Weights of a small GPT-style language model, trained from scratch on English Wikipedia: 11.6M parameters, RMSNorm after each block.
Each number is 500 + 50 x the weight over its row's rms, rounded and kept within 0 to 999. Layers, rows and columns count from 0. Numbers have three digits each. The size before them is the row's rms in percent of the matrix's.

# down: layer 9 MLP down (transposed), 704x256, rms 0.0942, rows 229-232, columns 0-255
# gate: layer 9 MLP gate, 704x256, rms 0.0964, rows 230-233, columns 0-255
# up: layer 9 MLP up, 704x256, rms 0.1, rows 230-232, columns 0-255
down229 100:539513569430560546545518555535437507543512635430525379484535531493470520476453453539553523474480477451498486457473484538600574458529471557489431437487486520420467375542494487485558501446489509503493451647534491584436534525513463499404409514433510532462560508484492494502535486495433480541508460512583444470468529537458524448410382501500513574495448535582478463502372444453521483382447510485542544489438592464524569441433541521515471538575436527408433487493473538435464466489499562434548619497546402547416482530524475428423461487503477468518544512444510427508535512502448468463422451437517503525562537479598473483606490548407493468416587505468449480428512529499533442476564561425502566474524489592526539570489465467536415542468545475465433448421546539543475469516443539
gate230 100:479557516564553530482441533524517584523464407423439459504441567489551442571392479437473528521579508462559514519549428527511482521507483538544506465548483490629556556468524455492540594460400520485514439551451495492496611474442475494530503618404545533536475470607510453408512477428518539504439457498557515480509566527548497497521559462585523540431560511602550413560424509426635441488523483562552412521490511392509512483485598482554501442402542519499509614473531419558493434640495532474543512392528501555526496533440437500526518539574389504463449461564472523486568522515563455501536452503534497478475524525550529509495520479505525460439440566473496456439415487577490435481511513539525482462469556509502482607468513372385440461480464519535510495485467564461482465484531501
up230 108:497494406516491508554525421583570419429484478450487496479514509502469487406578476517446467455480459586482548416450513503522463447537451530456427541407494548403447437453468447522524421420510458458518546497528566553500462563431496569524485447583443528442470541417430555464436511580438539543544532481489582568542494458551565553503478491518491564491546460494572527408527616556426579491521577456488585469482568469492531558559424496478518471557548559564454484593494545464487482439499623610477455557513545535566592483564583502505507425540544515506558482520460532506514468510484499447418547515608460504482481531499517558517529565472360519502489463582560479492500462496502601457449456539516463513511518583522504404479504568634505530596465442413430542529439481470445462472527488
down230 098:468464391546472479489611511461531466460535483590533491448434478521466487504516491602456436470439551422448466457410487463514502479514558492524500532464496496442480451512546486516448456518509486542556470460448484453562514630558541479453515455558472546570496487493500508481512552501452529535489449547516456453503505440481527472389432527516509466462462551517539526504545462564441497413565482427536547558512466509505549539446512377468457507522546481535517470546435550473565559502506600452488421472541542461466513506542569444414532506421539346585494541391520526501550383449428563438488531398559424537411385490538529529542574531631503464540582389503515480502515460517569529517574582555480486589589471581357468480447462532445478547528476462506511557496543540528481572420457532
gate231 102:455504514469557473474599541510418471444485444379406508417500633481521502511584539346468487542404542523503479459471463461442496520540508538506494510564501498603493469515428517474496569506536461510510417516527493457477478496439491516518497453482379641482435451499510496499479493467517532537440404489488510452372598530499462533429455506474530595399618483459471554425580601558513552423511421486491515467522465441505517443503474478488475598518561480626404478413510503534472530513577488412467485435543461491437469549470444482568459605543491507398444541477464504489442568564555451453523549551516553546516476522445468519591470433456494502520532459467396467498465509559435493428450500511541535502527450488450489539520556457451497410487581473472554448574451495542506486541495464
up231 098:465501405518526537513455433469495542499545384509452475534523461468503573594508441494456544530410504496496640541486463479481486498444500576587529489566554499444450518486425520514514394552480458518531538459471588423544474487567527412496470416415442543494467450515612464413519526522532485452522529594579525526539471537463398522436461484484539482544493544472484577467440443556499569504559528490448504504527439414566485551508596505429522470521465494519515384520513390486461579555379410497452594462457438520459535481554441502557480553568488497512489589494482463498510528424425445490530523516503439535470480469505489435534481501477518512461400425556477520524488433513512468641497556439513462490523490547481522491592615456437474498418597455602479490537537441494426610486449571
down231 099:563449450542448523420493522549587429525568407438441448573500469491569484487378483544514523529461547420464511455449571446501464600589494506471514610498442604467542499506485422561556442423510581477490527498520514497527419515500467524537519483627597568449586405544468548559487491501541404520552523500544436451508538510509463486531512500490500496459458462441531544535489426538461400597492501554526453509433523570474525560396464472604549430466506535478474404492543568438547468464555510406521480450519461545496606599504487458446524502436504459560422622564507473587478405478534487422534532559519499527531519409513498495448551494593555491531494436417459444535480506510443536399508443521531584581487501577556542495513441502452475474544480470445497449502511429501497456534461511
gate232 106:424493481605519541494462472499434386527544404516492525517511565489530519446500505490481599446504467484494500506465427495490492558423502571530509514479479544531525535521545407509530591514486517540510527562487416486455451422459485505517634574452354579553520462514537464469415577456509517532482438578515552530518586452506431518519491445502499578474623528484559546488617464478465504517477483484561501519521573543436422405470506494440545496618557565466502457527515444600562430490556478464567527493463529548582522478516447495586493477558566495496399485534553541519515623446432477485485435499461556556442467488408513482536485494542527566536476558580455520465362498528498451466515447570452524504441385468462520542464523492488486412489524575410562576526409473471491512606522556
up232 106:590491554604490471508505500524475436528463441577598408498496513585597457550522529420496571524402495501480500503485554456517567533496435440555506472572513551574465452545551486455563507463662452505553512550445422459497482496526552461514493498497487432532525501508497560465513536393545491516516444521554458549422557541547482532463531540475451487465576587436501430434417431559515588438496603566563483457509396528490481464486460415550525353500407476514477475439490489530485579496371515439567385476536561433552407502486460448495504498522571482466449426444502528503465532534507533513491475441492426567555410511511388416426576490554560453481459572489534543553522535532519514529488537475485459509544388508521557532434517586483484548472442497472581437498527463478475478454513468
down232 109:531512568558622445478560510515626429449539536528476574548558463552513620460523422509473506466398389532556581508537598497532437504615437514473531496567562498443472510463462561522456477543459472479475564554536524567581500527498489507414495575434493593523474550509542475495479452474586531554519553502580418503485519492545508511413478534687489480499471509506490509452589522441545463479476586548543509579610537560530478615472436520498479556463507543434506478504514492469489451496586427445460454497459537442477502562538529545533494491547468536446481446477400492444415586492450485508485550588494499496507436509517554485563551597478573531421578428504539488489496573470559499432464489490489456479479500525527455546478528605541515530475485655482570543518563513456555443485521474
gate233 100:517469492565452474537514457476522494381450470526544541550493507439566444482441500361510491580438460477508542477526435450417480532455505509404588445489422507552483497548510450544489480529517464454419492434559527464518418487499487543657486450438413489402531514573492426473446526538471511438515528540574519560522494472521524514430461464505521446517500510440537460486545506541498595459401362561475482489552496524492534550359533429526516543502532507364475519543525503446551490516536498463476606463571472507556556472507444442513485498470470566589463530448377571412499494468394511465441486501500506521510510543493574532522447403487503449486440490495559456458468485486519574477528535531453442474442436543496405520440594497462499475373448499468409396484375438529573492470511487